python train.py --hidden_size=320 --positions="learned" --parallel_block=true --init_std_up=0.034 --init_std_down=0.00491 --schedule="wsd"
Each number is 500 + 50 x the weight over the matrix's rms, rounded and kept within 0 to 999. Layers, rows and columns count from 0. Numbers have three digits each.

# down: layer 7 MLP down (transposed), 640x320, rms 0.0456, rows 283-364, columns 160-239
# up: layer 7 MLP up, 640x320, rms 0.0672, rows 284-364, columns 160-239
down283:584438489545404463397537478372480448464582361424360421448515483488529505572481580473399475576505448526476524547521519528561543496512444466429433471480508421466567515532498503440451472605529507449360504556518584486442497352401527460501434551
up284:488532469511531505452514498497408387448444513540453469487354460432522505476508508447495393521382490475490454506537445557486500521551490585442459570525549529456515586503431483497559546545454568494551551513475473529535474501489555503591584463
down284:495478542442470516546517542403556523538607463512625524515603495461540446479586508582448517520526412448382509511492497460431439492496475470452615464505538450476521486529490568512535373563423592488615523538465549486442572541539467458494522520
up285:420484532474529556554551454486457452635556535610500449516547478418551465462489395547460389538392531481379518502424549480453462478563499444508501441531515454523445479500493460512429569447475445549529469456451482576440546520593543526497470517
down285:580510495546552497520473512483459550458462557471410510473522521465521557453458469515595453502509504509476512445474466542443505473616456567430547504419488438431502490474570469522521529540595501462459534440541443562459509461486479455601457482
up286:475464575540526468584486613410532485521508422528535486517532495409554464499550426445546484550510454516485566574547551521493458450562511537566486566489511434463548529565498579462531540428475420451482476499441476564512432536526463419578600520
down286:548574465523513423604488456542441535497501460395470535457534380545567442503346520569453524535510455470471511564468434506477500541475391420492521480457519585379516495519501527520520525522511439442546475590546590501502508486509508629557457524
up287:460532639553467556476614542471538419512485402542407479461523490448553515585550471604497387534443373458456484530468520426594519427516528552524471592558552630547436525548467597523547484558502483533526444459482471560539532592505438565478472474
down287:452576500547501467367438566548597595521501481450506454482561382579471478523531462390601538553406465425560576445481560481553548405545533399528473505476496489507577451488490384514602569505521450410490535530505431496461458524485460607641542441
up288:472494432457456520465546431480390504482508444504589496522446511406518537470576535469460498533481510537486497489559485479459577430515507436460507516561477516442496545521507447525515468505515464552499560468550509521571479586463495519552551525
down288:528584494484526472501520468465520536514549482518472513472596435480541564472510464461447536592487442500518468578520452526517474597575494543497487544464559424559490437513423447457559544468484442466458496512502574523499449436428543534470560569
up289:559509555570590581473619520439515315496490490478464513407497517517509570490629573550497481463557418547404420500368508500504460507505553508465520548510512491430581436527491556422497482461471522421447495493425435458538582447531487533490435445
down289:563508527542517436498350443520420520510475589459475507446527501568505484581467463635559426402461534548543559514511511486538603549382490353565477424479325591415472491517501423441559597501488470438493558525506531582607467445452540459538472482
up290:451482454479517625488537547540435530460553531479531505452532511545452440500601537496427512511560442563523441490560548549603571507490517408542489413549484517537585533508447526530458430532431456463446450590505464499462472434576499454553543441
down290:518471486552499373496526426527437530480423565478537504524572492450613489436508447567490510468434488466469500457500533537500460489525496484456478561458454552456472495490534546589512505547518470386485532496510523538514455518428574565504447482
up291:416562526485481613556559398420475429498562534539580520493531514488559502503514460450555495474506526484451570526509516442501362487501509598518472571391477484496419392431466528459485557363476508555412532452441453541577489561537585518490541433
down291:487470538478499457497495555597489451439490435519532562523507573508487464499443487564564416520417444440461524503476555507519507555438489563445504431513492519507487548446470517440474523558542488484482404503493544602572584521510500494443513486
up292:536459630520477611474474538491436476498491528580525493446478426497523497626497514443482463391368524559393494527389538461429507417504587520471474497473581476495558479485481496490423499437576502385474533444500529477490481563605457553486565425
down292:530531515575452457669428539527540436513487476509504648592442567422482551455429498513487526524513535367504386526501519542504449401483508603461545513585559417415485522471457545555551554525453579467604560409430486436437452583511584447508448548
up293:491419480428592534381531504418570445547533459546464480503509657417508501548554542503416557529555442561474547506536502500380476493509478546460558536407553500542517512545362501545408444538504477463464423512538482444468547449572553572526490525
down293:420449470446442455533502428516531573509511559532556540511481540567528461550429473479534426450550519504489443611553535429542598558507465533460517453614495450472504528399524553510503485494412411606525484497479508474543488447587460507435480552
up294:526428547505472491457521512535496531455525549478473513602420468462584473413550530532513530494457550589476590519536571402581422528660523507593467444457482430446485480628533501571546378530506513514546446509514508520490485581437468619453436567
down294:528457519457519437461455479488470481475525450570486509536475504553514522624446519493577603499549448516581493537540457472485554492441486509519554480540449582574504477519527492494434472487429416434500557490429451444533505477507504427499445541
up295:565477522507444554559458522507556533504528510447353439629470492416494496554507572512515475505418503464468383525440592538488524568501487626549503467529528474489461515480520458502563522566498475519420514495502524495534447546477470450480417534
down295:452538545492533460490546533439442485437597425485496642482468564483542516436563530442519508460376557593535441408440537497506507472421467512520501417528413503378476384534485437542495531412514526507537517473496415510538478486452533555548470519
up296:576500518451470493498562438470456491499503445544499418501448550461563582548437513427521517487485559535464500480542505487464608456540556508449490466552535429578566517512495583522561512536552533559534588547584510566576539492547489519553419505
down296:587507543532481511461515465525491514498454518414362563401516435589518484463426519531558465473489587490481558567519484517478516535516588516621525530477507486582593509519528466499506579499510471395516491557535445486586541469566534506522513598
up297:523489515485609471481486542535454440505490583553532540557494553463459545484487513443465438421447409522458455541542517564494521514513482598436503495472501420479461476429463530558556461629494508399491481532444439508527540394497500486534582526
down297:516477402477496562492511522460547476496535547483447449511441561475531432560491503518505476540525507474546505441491470445484508482479578437509514586492462468571445525528559534446598491493429458405560575459426494480513426556483401477541499454
up298:491530531520497558474580481591424498517586454488416465524528549439510522399462524587472475614518495420478430508499557544481467518574479459525391535495493509412449441466452650456507493435512472480534533576419480398516406570516443498490529519
down298:475467508553521465457500488536461503562605329571499408450481536477453476537561501533436496376446567397526587545508500510486556412530505506550473516530518547472500459501467451501488401522510497511577569503522528580443525471522513503506510510
up299:409540552428539531449453492533457495499497490424426458475517523597466553531450517539524519592465429536390546531501606468615476453500402544507455462495574457544479520499553473504437484603483495504588489515494457534502637622586624543520477528
down299:436511474477457590602519512549470631479436525550473488462480497488603500512547594479409519546463475507511528496520469497525438534584564494459495585529467535466443459438486467487526448534623413499516571432468498484484496527620498426420513451
up300:434445536465491602430527529401510479467489562585491539521466510524523493422416461505522533423504482500410405475566524527584491586471523510498411518541624479493517532497512449519458516549434462620576438498532529459539457524438498542575545473
down300:403518540480529492545562523551476531527513478519494564465451441565499485584481600570458471428518575575473518532439427566522534549489489376494537505472414531459521520552530470549450543527447482504392443502584524530519446456550475410588478532
up301:495528473485430470493510504515590486549538504431490488467423580478519466513537536566495470453530461562470545460503436515484503515458557457522523537499490454458382471491533459559486479511473427519505462520511589577492459591514419549414482499
down301:508417498507534557587573504475567430403555416474532476446552514467500485479527521453450517584482592438533445482507562509606516531465430554517454432493516431598477509453566587530515514481489482537477502529508491468530547586561519482602491380
up302:510449538552494522448498609496494405535541522504487376527513484529556622509509431440412502580469539463418534510444465569457468458501533563502532426499505492514519447526391550481521618595491541498501543491510429505541544506481503483568472454
down302:470521485460509439450587510509455502536534469432520522561494538434613417470393471547505505462524439449536498566452514389397458527474503492600501474457511517506423495523557445387462410450482551480511523565523470471512425472477474520478480479
up303:485557581491607552485476460501504384402444503428403471448474478503537510488523454546441525597494501547521510486519419484514386371464457515534503457531515486474511537520490497433487524514534484493515531483457568534495443486545500517555532515
down303:510551502510550449565474554519512384554483353487467498578558419498511479536610585497434487568489550466534497530447537525435409566518502475476544581520504530462481529407511513572524604435521493545591502572436576533467434446575459571518485517
up304:489432533474562461533489445598515499495524428507495424503562519521544497543504407363502407458396501437542486529473545475573492406462580449548507475621490432584553505472375544527501497448445454427469473513548435539525435459593533478563616490
down304:526497434457481539378406492492472373548443487489540478355548582546600599482446563476495439574529445441491515513520589523484592450493514533542412536526522404537516468536500566459551440429580373441560525462504395409546555530444555545543470451
up305:519499540525465600540471508386490434497494500428532454601483552422529510497612592526457499468424509455454520503449523439385507515534517401473563475506526475462519441494465489492393441544444476476467430491475432538583376424592572445458414418
down305:544436485548535530410447471442511407517467532417603478478523504491411460602413505562520470505587526588449542558573534514404531447473478612508553481483501415620368527425534478423438550599472444434521549565478455559496499482437554517531543455
up306:438452514512503531621488533480562547424572478520494509545528470511509596458524507476477520568511472417536425471482525559534511537510476455522486427522521395538456484603493546493485484516543518500486474478487444557479520474523461472384530517
down306:471509568467584498440471483442492503540500456502483527456401562515486434566522464552542451523491529496453497611500507551506478470548538482578515488522458506527513490464508486460490491422535512473464505422534530472601599487472486509499484451
up307:455516458568468563601539506524518476542449474567451574503494481419469462434556506502501456416433471555490358495499547472466502519469479538506391514394556457507495390472540422641454432550450502516472437420471566524537425452488545595496395457
down307:553362461536474496588467472593495468427395495552513452530562434514529395475553433393450474521483439424360592486574442463579523528507532498538424542519443473578506443522571454534527490409530558534519488453535535509397562493435503445500523471
up308:584432478558482523513525526462513463509575522487427432485496473477535440440511471560437494464494446536467416504429553569456619484467502534470488475584516481499504458508482529446424506527454454448497523509417478563489475425609530446549407497
down308:575526479485497472505450542511549525536494528476528499532543567489461562505500483572497512545504585534454519474560389459475514525544516479499525502470449517523537542499472523594471500502474562481540503528531510528530475489465479470526444489
up309:535567506528443421496476584494553449508500433487438499554475587415571619475466459488424500498505522457444505422554631347530584440518498554549512520560579542552531475492463555506399470440484417587416589480419505438563473458580520535480540410
down309:432505516379466499495565580531521491519486531458584479592577492529414421506451524547446459329487440478587602375647430467487500522447480481529475452557472468514457518560501500480340490450501438534509536504430358402408509564496435419398482549
up310:494512525464580540513473472546473489515536507478604397512556537546538389476499538495536501560499428536482543526435499522499502479530532605565431390537526533451500470555406517481504515574449491507555577470543512466553594497468519548449467492
down310:480439505416527566570524491521556433541459479538475481463461480421516561534482502485444473485441464440553473487552538482541529530460635489506562470460482469512514484455470650407495472556482489513553535477596505532519515531479513441537499456
up311:559456519554536463502486458497482551496499465490549525535440523517524393612628540492496497546473505472461549562414489535487514460508543443512441544417533569484510479487509499415572586496491508416532549477582486561481520474491402507444431536
down311:505605467587614559459492452481485540476458549435531542478465552575481504581489594409519505527456478528576435498500534491447474445419489557475511475489515494490456570549590490534538481567564518466601478411536543516531510457526558519472546410
up312:517494499564599597554444525543467419563532491584502424455417493461533534470458552541492432458536484534423419457462590543444447467468537505508514497535593506553528545545466507483421470349613450473545514563489527372537480583502609449458427446
down312:487400558530561518473510444467510402512548441452499552446407563483563489460430533534431456498510456490457521602386605520476501484439554527433563532566409494508512524535516466479460483460454487412460405424470578465529478494417428506476476593
up313:480525476535510381432486471468501454449497415510488396449441478406516521532458542434522588428435478448497529404391584485518486543554496628511513451477540526464515513534521537437426532493568463444486471511585435523506529535493571501556578434
down313:503467619385545515448445544553570528481489528511494525514528551409451394490628510439557483489480437518485453492583530544603507518515536519442483464417624599551488465535533546609538489506530617522601571566488542401517583576601551527458499541
up314:527462510505505523475535551461530477512470433503550525499497466521514420443559481528452426481435454538436514495568542465418439457619471619571456437515542574532519497532492464526539462567454543495532534538569532452542573515485535549552458425
down314:510472594487479552506489481477396372556462540438480485463482506565407413427530556545463465438500540482508472495530543515456544564492534468561554490500554475536459486611469445489495477498488580473561442486427558512517454468483464546491538510
up315:445420510515504488515600460501497530539533471465482468595563558533459497526582463523495465458488522488478431514533511570617530478525412571499572495477467455503489511488424475601480459449478484487516515483477509467461529518461508480524560516
down315:544502509539536528516500514526475511517483500478509520495538552528466506487458489502579516500525532514501555504475476490514519508521453459489472513456476529496499492446468492509480500507537508513463529481505504507516539505495481475505496485
up316:522486471490462491570498512506468422436458431504502512382421479490567526507558495477513425436503432470530450487495529563534486506509462549576497532447447417498515431479440495443514502506470569632510491402542556592580513552463502550556483443
down316:484539550484505424419443469437428536490537507382494481640499467475607449503533467513549461482500492463385551413458508519426585428427491551529513433509513564459448530474488525534558486470546489506581566500479522438485473481535387574475619489
up317:501465514478546513467552590481417483538525429484559486405499562385489525405503471491516455502463468528480475419473540523528413443506554387497415470517535551466463582570505621544470547454550501587529539513487517440514500561473556559494469430
down317:515458519548497507490493430472461426539500535467440510621541498553462509538487536541517458482574501567472417559435456469559504532466508573513508439553516546506574449539387467470511575450466487468542534467440553566492501450593391367497536556
up318:492483591474495549574474396442506492495604503484526423505468484518501545504495499498507465483496517491471395501413595549579573474517478454528542451458450511487508523528429481504469560548473523525494384495482463462536457549534510551518553473
down318:458450515497534534491520538523541428537525558557470439481530496539475525509469577472542565507532467550467532518528567501445563551515451492476481403508470474542492537480484477524449560492526591565529472534436507434442503424506436472459446424
up319:574441492549485386474476585489554577450455530463543443546484536600463385552549489461465454490566539587467509553514487430496478533575458519525482475502528492502508495450525505396504494547457547466510588390435571435537544456546480575517430505
down319:428634481480448523553428433542458484545502465505480554519484508452524538492448473473489502489424555486527473485465524400493502457496507463533569584576498490512520479504550518564517530458488428498507466589501501522552504510518543544398481483
up320:526520649565475458496537490541482583538583574440397443541494466426517449499511452436532523489492444477502499525512497485518452401513515518530548437463441525383564538597442545484529472481483547478491507521596521435516426489451521515521447537
down320:478611575549456511564517497404420572473465523487552521393504498498585551588478458451527494530469495520513442491448595450489443448419544495520458521527413403494569597523552535589547567450484613438502462498517550509527579610512438413551523499
up321:519497508437416522554520407487498485563551410566491468498473548445503520516492457531489395539482523651520452508466511455523553471577490509438503498399556586440526504415454549545513466561426458493545518508498457496538589485436561489389464480
down321:496472438537493515558512577499407557526478506536483498444456521533508412493515500505553554503476540484472593515482517489498521498543538487336512524530410559439505470522453454512520508453508539485547529513528540497579516462497414471498510548
up322:510490454456539455582521504381475550460611475430433455546493542497581443452453504490565414528515450498512518530484596495599482476502509503522478413544539510528468455517504471384504480408555482479440503520505441466539433543596483508427457480
down322:480444517593451485546575628570450470432457424478549477524524528503476505537525546433494537460543527500462522448572528531465431437558507550489574553556520400519467469425555482562545599581546486523411500537544606580531511522478436549546524490
up323:440520466410514610502520467442509513593461481471506462515607555505505503508563375462548456528532588539497534450510622452527511453500485530444587409516531498534469492399497529563475461452537536484574539474534574565573425436522498461522490460
down323:443485518560481517525420443419445497548417370458468508378598450470511493472489649532453564479522535527542447589615458533441462464615575574450543551528556446538465472479487512501502548470446493478566357554570448517458558507521566545448506472
up324:620479487495506507529486407579543538571594487502524484368571467508617519531496534511423528424430377514514501622497538471463503460469555456436470422460416494514448580566403471542595491538472451474452493524472450409526560466519517545519391505
down324:479425595466522528565497547477455438481464482479615465454474522490513428452455475508442577510435463561631469469499443522487497490506478435491479567598496554495419546464545450456542506506562469531502458496489518609555494556482479515409531496
up325:507541456489525560489481534443492464504517428508517441508493512491523442483587532564502503406498546545466467570522561435471503499576594548584516395492525430435506502528492502529436479483426396537494505557530499536571466461534461529554547538
down325:509468561505457488518508485443498477475581541430492498521437539464533501497474471541566548527474528453525430523514500473441591556439505571495584431455503461548575406576508491477424520527601519514492475474485488515493498489374532471517495584
up326:545477530526425447606537475473534527505471546527528469455552544499560475580528599497461455523531457550478490525469433561561517464484508576553543487475483538470579514499413502467540458446488518543536473477488563491518576499557460567565525439
down326:493574545526539449561462491529514472518459459516500562483516478555440460472491439475520442476471428527479487464516473449472553502474474496494451548477534468425475416496537402483399432501504466467492485500435523512606505443520529481425432504
up327:545428534463466503488528510522538531478582556471443501428455469534468601409517432521464539370480458550542469467517601521542439522523510465521429458584474505522496475546508507518466481580459458514418492460443581455506517482575478506548439445
down327:575543503454515556444452458444510459503471447554525496526504523474405479557537502480469532551503564416434536425463437488497527462517461511463583578498453457564522576477490495493473530502461422506542480519536505433530415507525486641551459573
up328:562402524575548407542478531425493515527518437555514530496529441377491505456426504467484482450534569512457509501451633419539511438486495489469404537505467544513561414449425536490419540606499431556560468505503422531583414460571605413479534464
down328:547431446422526470494541419487442568508483470500444411432529471515469495598510555482629531564547572594490520564470465488541470482523488407475506576520469556553609516499626499576539575484522491499542488571591512525482489522565503473564521482
up329:459469492504428539540499449545494505573487408470506509473424486484513491489515481466448444496467503461574451509462508482504541474518513451549403460507497489539573482479523496592435568499450427549504533578434501480536505542582539521462527400
down329:479500438480552558520513441508473473496517539480484451447498487434532508479512616423555513538440518544603582544457515571502500533521439501442478554521479515480486534508438414427551431541467556546534506525577550417491429435495541514559456492
up330:516488548508504495553491504513473475482507524494500460501523477450551500436512477445429480401385539509398519494509553478522571433546479536516497592458494499479487429493508436541453495424475579514500527466444485464524500456511577543527456476
down330:446490471552382495531564535477427501494415506480518516458554542547532546522494429519461537515461574490558425535524537544523435487517499507500452486540547496544490493456477558513482468548494532486449458446625464514503551405500521437559588511
up331:548524524428550502491531492511507453530499448494500454456547667513543443489476432490545501567457442576514510538509437521570427553496414517410497566499479567459513515460473502536550522538445515560565464573425470613565560565495535487492500493
down331:477405497412528622486526577457482421481534565498509582496606451429452517537451484449552495517496427534460515467403446609548542445483518460549539606500520437532458471445400501441531552471527470509449458548506552515454452485423343436506567531
up332:534432540545546480470500514479536480473490507542463484522440462472565452541523572574526527487452526480410508580509510551502497504552449532528479443504488496492413386511522398454514490409468448507488494484426533467534475432553503423498545457
down332:491422516522521515469503466461435544476575448424501541499455453495457532530512497436462460509516538569551445447420557493465457449516451366425512497528494578520604508528472488549487455572568548465471495581556475512582536482480435525554451594
up333:464563558404525594507533484478418492432473481526404472525513508533476550496457526491459409492448450595375475530434488496514559530429479482528535454487447401477512505483448531581509473392545471452498408604532474571521574467526518480449512535
down333:499566470504472548482464494494419564491573552470520480535549510516421503644539574492478579527539469494533560488514453505538392534483413471495563501563530500488503461529459386527624535523426456503536547508548585447418460603515459472511469522
up334:524521478485549471467499534521566452501559478459489475590541618459514505564449503511357522453422571525546434522533452573563598465512467589568557453495393518481484583485440473488494504496500518576523599534532613507551516429535440437554451543
down334:415509524478537556411442436505423486463469496467437446542455438407494448538455514489520512491501527492487540470398495386467578529519480493554423540531521474557484480477498443496527546510494553475460525523475401549483521511438489568453480472
up335:454433580449501476435473542460623487564450413561448481556517592421527512601555490577479445421436499491526464540472511535503416394536500561527559528565508511538488452473525535455392423556458465499493496434533426545558431532529566548527423462
down335:491522529513552513484456539440511464531516491520572484486610577479462496476497655485492450563533527419472456479461445446546554507515566522537485564486542473522528527597465487510468594423448472474391487443441379451569492482506405566478532487
up336:598388459473536487457564558511407459470560464523467537440497486454444613552459582519463484500443491412444488566530559622482498475472517512449446530486514542544535436590493451505394465483530439449434590484487541531488430545565532542569520547
down336:516485441445524524544462410486499482442560530518538451501431458442460419387423559443548472511448476449614524541459541585444506535476432484392375431566504535443557594546527504486588464553557529503501539491489507520546597482477557613466466525
up337:472506491565574450499549527471435498550553472446578455500512469498457435556595477466464498579436550460515571551428470429524458522472496548561427540442490540617537555404461518520463525482542406551445632513404594517523445451562554492442488496
down337:469484488469470542484402503501477491516481568508492486377483541551489535418560495433454569477450516505561469666469555453448475554486523523532509497530530527447522524555501533404630496512496487490463410507428534480536473430474527482539458436
up338:486576505476516532492567526433538441520551544507398443431524517492495489515441461473485460440436515456525424553424474445457446474518520520484485516536546520462599578595487526434491500478473522521603553460460556516558472510477416569556476483
down338:460490483542499492503550406517474529501490440527488534547432485584476505543511474554547578514536487492467454474513473459503570511473467443489470452475442518555458500368520545551496486520537457559486507445512541398510457567540512419561528457
up339:513453621527514512558489485436551558542464440512422445481414557498484385479495570540451503490367507537479531523475563530566532534503422587540479480565491516440370510532554529496587494567517400463465485555515493403507436491581501451496541504
down339:559430592571493392489537541521519521487564539490431460425424471469538614487414495561497568557482498445472470481481441460460558495593565490420514528421437525461500533356542440550499556506526495503491434492484461567557408517499509495544468501
up340:442473523543530479485600515497443516456667496541528506512514551486520404508463492468478504527480486496378434400518541502571565541503507505527411451568467480487524438505426441445466409489488482514506557556587532521495499499531435597507535491
down340:575543547452492494477497566489526504584433513484502521509543521519486533532532503540607497555478531536584519499378527536499514525479550498514580465535473538599417549542488488407423603482525490519499481497389538450539568457400511450449495492
up341:457445559534525535523541442585489456550583414505522540533499502426554454538515528481506461482464468399463451479528535468545532538447482427354523512571586590432477485579442520537449473510495441535534450525481486494507525435519500619549553504
down341:403524540451528514458476485458373507507458521462578475573524456480564483450502465449510442506448485592469519432466477433560510531454499490531513538526476481517476518494395429546476485547570536476522503460527573522515523517475567521464451452
up342:459460515484402584470495495485445397506451520541404479530584492510581537463577538512511446483478489568508499506514471428524512360469514530502489536589546426541520488569508556494511497554457544512524564469531517569555552504506459511481533545
down342:587445541406476572482358541486498473575514437447445457467450484459522552464485308470539484538523521364530523461369462419582512547495392443696520541461508477516525523520578486553463583482542517391537447557522509490470565509537463475492498532
up343:529464388527567531433482457513546462488481403513545540450399498497473579453519638550478482488517500671517468515541470556378497543468593534551539524412439514509423471571498491536501474511479556577444488467488557467567576516584509434490509482
down343:469586542431535460474574562492482495507489534509503492504518495354533544444597524509398481490531486390521491464519490511519496544406489515526502537506580517536483562540509462474444450526434583564537566419434485518553418547439488612399535438
up344:481505418463492501510513448503445604557486512471496418585522490425544441469483486533528511525497500590400505476568516427441478485469469519460507510509431505498464541500496542507433404539486464441446541474481567522525439422519466498471416512
down344:473596493517536544457522518514454497472527450526497457532448511500546497516528606614538505580528409478403423485419489521513442510493490425441518493496505558544526502496645465404458603561564429426443554485491576520487473467512449566465455530
up345:492382486427502456587434523618477480565503431532419484446499479531503572503555531426507444528495487488486469414480552463561534479514527565535572445523569525459544453511467465491462458599449398520521552496555598585510476476507522434567580476
down345:484458401567524610408395506502576532441490525443501504477430440494488554483490557446527456512513571492495432509481455440549610538453501506568460447490557398499505498507562519543492543516520555449462560498427487486483593523527515481535483553
up346:502524584549473526482498516570477539535467558442492439524549490514566471507493567486480506536544523522411412396590534512521632500504431550544454496610427525450463409542504508526488483420461442401511545461528552538480526562437508560578456513
down346:496511542488511475525421458436507554483468478506492523407485516466449460566505454570510512523566551476554532552395495476458484516491462561505555491498448529469549438528583436519536503478516458473519442470552427547540497560495574433421503535
up347:535525545622500456532496479569498427490447537424501483433509521447570490537542493429497559503471539517521430435560499536465425495644502492549474625526521419510512443511484529582426513581487468559576463528589497482485560488507468562570540506
down347:527438505505471570480479479525493533539459438460514512538522502483530412517502515451526542484454551456431478512480546588537495618415538502572557452510474509554555425505337528440536492408484465553463490596524525484630405521482491440473475491
up348:531466512485542392469526552533505554514439531564554494498444444477545469617630490550406573472385427460447487579446554458474455524496481529564498432510540446506477453551443568480531496553482471523532451509489511492527413532455501506423464567
down348:534565527479413484483543503507527450498639490528525461452452478465508467469494535429438508565482460500520491530596498427560450421608548468495460521560495479466515542426506513490430488426520535587505535478453501447477549476517429511503473522
up349:475540437465539543520514515538478404567470489513480458483474462402490536419442543463443498510459443573476402573419478459453472586489538493524482555501527475506511457560453480520544478589494512582477579518468523491560550465536440587480414541
down349:457456579536475461465477564495446554440561470525487434456505564533467466482442464547471585579543543556506520468471487507418495454431501408429549454544529460442512376449488438449483510501514484474621541561524422536507519473493466482521491451
up350:547493456542460582494502526461471456495572462556383498464503531440461524504496642436468451596431412489463496580559548512357468548480498498536594492460541463462533499504510489615521531465445423524485478638515440508513517501544611567519487487
down350:547467488519518539574464535549548492389382486567479545421437596449514529420467486489482458493602506463533490613478463410540553459560514520486467554367475455480471457458433568661496648380477529433459542634492557513440452562471453432518564464
up351:434465451686580447480472558502502424462499579474505478465502542393579443460392609446531596541482480564546551492574528397431609525523488439478464525497556492533511477494483519502404496465392436588586524458532471549563413433544420457498495519
down351:477423512489507560543537487533516469438462499575539532471517510459385634505498378472493445525444498495414492469430596595529451511351517524586494495616489511458453549483532647540511520499511592396565430463446548461422514531440479524509544514
up352:498505442504544523513540520445505462483553498517431551445523504504520486452571547515522479513527482516461494427521613542407504562439494565515519467457429488432451544530456487496462509502372457372528516603494545430526472554480532469580541522
down352:510497473398479467544459488406541463467526558471547565422477501493515497547451514610505495431518520443521483535496476493538430474478571536524459597490486438557507502523401436473565477506517475493468542411493449585416576510391441516512484582
up353:410498486429498444561551540553528412432486497520519418442529548533483446603577460501486535472513490541482511468487414508584501567450492596595532431619497421532503505479599540531515443443505416472400537534549466491489471431472503483458472554
down353:466430416491509585440406519494564496521443537446405519585493455532435488514557498559542521476511416574552525533522446483509502502550500496583457463489557461424539518462504481548428605471416509405490395460526486508489572494489502499484406478
up354:526494437556502573583451516399464521430458484411507533579437515458559480449564444520530406522500556513507448565441528491501582458597590502526497569497500493446538480469503498479541447528546497561509456467477442518559492509544493434552493467
down354:456605520474496523470514494544522478530480499403506505454452431615454535504503501538439548413439460528451413462533418474520449402460551434505459484472530546536507532529404519588452531485504468563457424529533512498438486530499598480476549492
up355:577414415392519514561456513473451495478481603545514475511451472515487575424481515587530515433498594488516508519408476465471472551578504465536533520492468577418560538469420515544609482553457525555546556528534441540547540478542590511431512442
down355:630533525530503549418491537455567505527548481514551516624483478464523502477540483341574529545499441511547413476609527533484525495546539549478451477483550420474474524488483462511419509505489513619460521490416477442417493505501484478464488493
up356:502566529509562532548617492500403460442421462548505449569432527519615416469475462449403407529464443523489473582481427464498577510536428507437525477516430569436551488397476540435438485516564462575549488467554592531491436456530422493540566512
down356:455601468579469533535557390371523490432467566464514458440515470468471471566369495452478467538519547478537444528531538525466466555490409484533613536592554412493512548496460516485443593397555574632464551477571540519466427521514514386545509438
up357:593490564514496611505515516474490538417453479572523479500484506492581427574463514531569572464488387511404455529438507586437472435439565607504436489427549538507456496427509521360458437522498431524527540460442529452615454541544497465461502492
down357:438476439431477547474516501447556538449525505510495505497475528430385528497521543575526541457534584523441585440494519461484543514477397490399486427562589549515528467535436433430471491549506536534535481464518477550502473500519469457521485425
up358:521490563490474533479668475575495536552585413444468462430419514511519484653530495484477479546490530516440465466428486495488553498549459537489544554564575540501540508555447538406469478518516546506501548534513471495520479524534508492521474442
down358:479467464536442524491519457403509498503508479476539548485516548577484513523490521457461563497455551426618479427580493521512518535437539437519520519515438570508499417543557399507584435457467576517534469524472454528410494533509447438512497508
up359:524517463506496551499488476461500510530519502542519438514506521539563608501512525510542528515513434505532505510431467502518440528472534614618464506488526514438496494505440566468523556494533457533572511520444502521587510469615461427461460552
down359:495502530480500439499505529535487491502504488472516450497490516540473404545531500518387432490475525510434403465547531472482501505508509476540509493573518483497512510490526556482465508478521450566418520470479502493452472452507440565505549569
up360:592397525464522486524521473612535471456493532489505513488499585458448502580574584518372423544503495541516462426469474462402434414536495480394543476586529461504530424451460556486472448523477465498523539537444601496582477573508522432466522466
down360:516479560470510518509508482536484501542442579406417446456487509560441510492444472540507485537513536397510566478533446576570537466461498481573575548524503467479443526540547507507479552424487499441631504549499473540454484422418447428481499487
up361:518495506430508579452512423521408461478454588509409405554496540468503480523559466426448449482511514477506524497564509437432561510548486573531567526443502562417511429520514453495500507518599437459582553463578451480485533476481420523535507451
down361:475608547525482469455524447536510592457469487463468440461508425491464540553474503446518465494500456478597450495556512410506501551574562540466500595508465459571522589483441514468522460531504419449501632539455504487439360560474498494489475538
up362:395471591565509402460515558475439477405440446479495534569493504517567433608557447444542490477411510527532467573428535508533569494468487516526462532539419491461510437512572467484492519445521491538452547443456499428504393545441464535503460469
down362:439598515598509462543540611371504618552598576434450452549462467469588495530632424448492526477516503466494554471545515577431530497479492470491485473534536456573527612472533473502394441465566367516469534427452511492460437550327507494541486512
up363:445496470536521554536536503516490477486459492480528580479504506471535552475512434528438390454552481586456479549532491501490490491500486563494519375521473566531554504476425497461499467503460447503498476458434419412567473520532566459497527486
down363:387458519475563434494516459477578432596486506481454389526459567331459580506495608389503577469492530550533406485582561564492628444515507490499584472399532459498454483487478557482562545440460470557535527510543504464516477407458565524477495445
up364:473475443531497532500601515426517470560545431494473547459481564573538548550443525573548462559418520478469478425427512490439450453443535523452507438451459540456464453505501581490442543509512582556584490483556372456575498535556561401432456518
down364:513496499532449450487487466520534489430472455459480559507538507532542474476445531558512535546445504517427540490559464446555463443453594540455537469448539514518457452551484481447444497487546490527542520518449499595427445492536421517566486443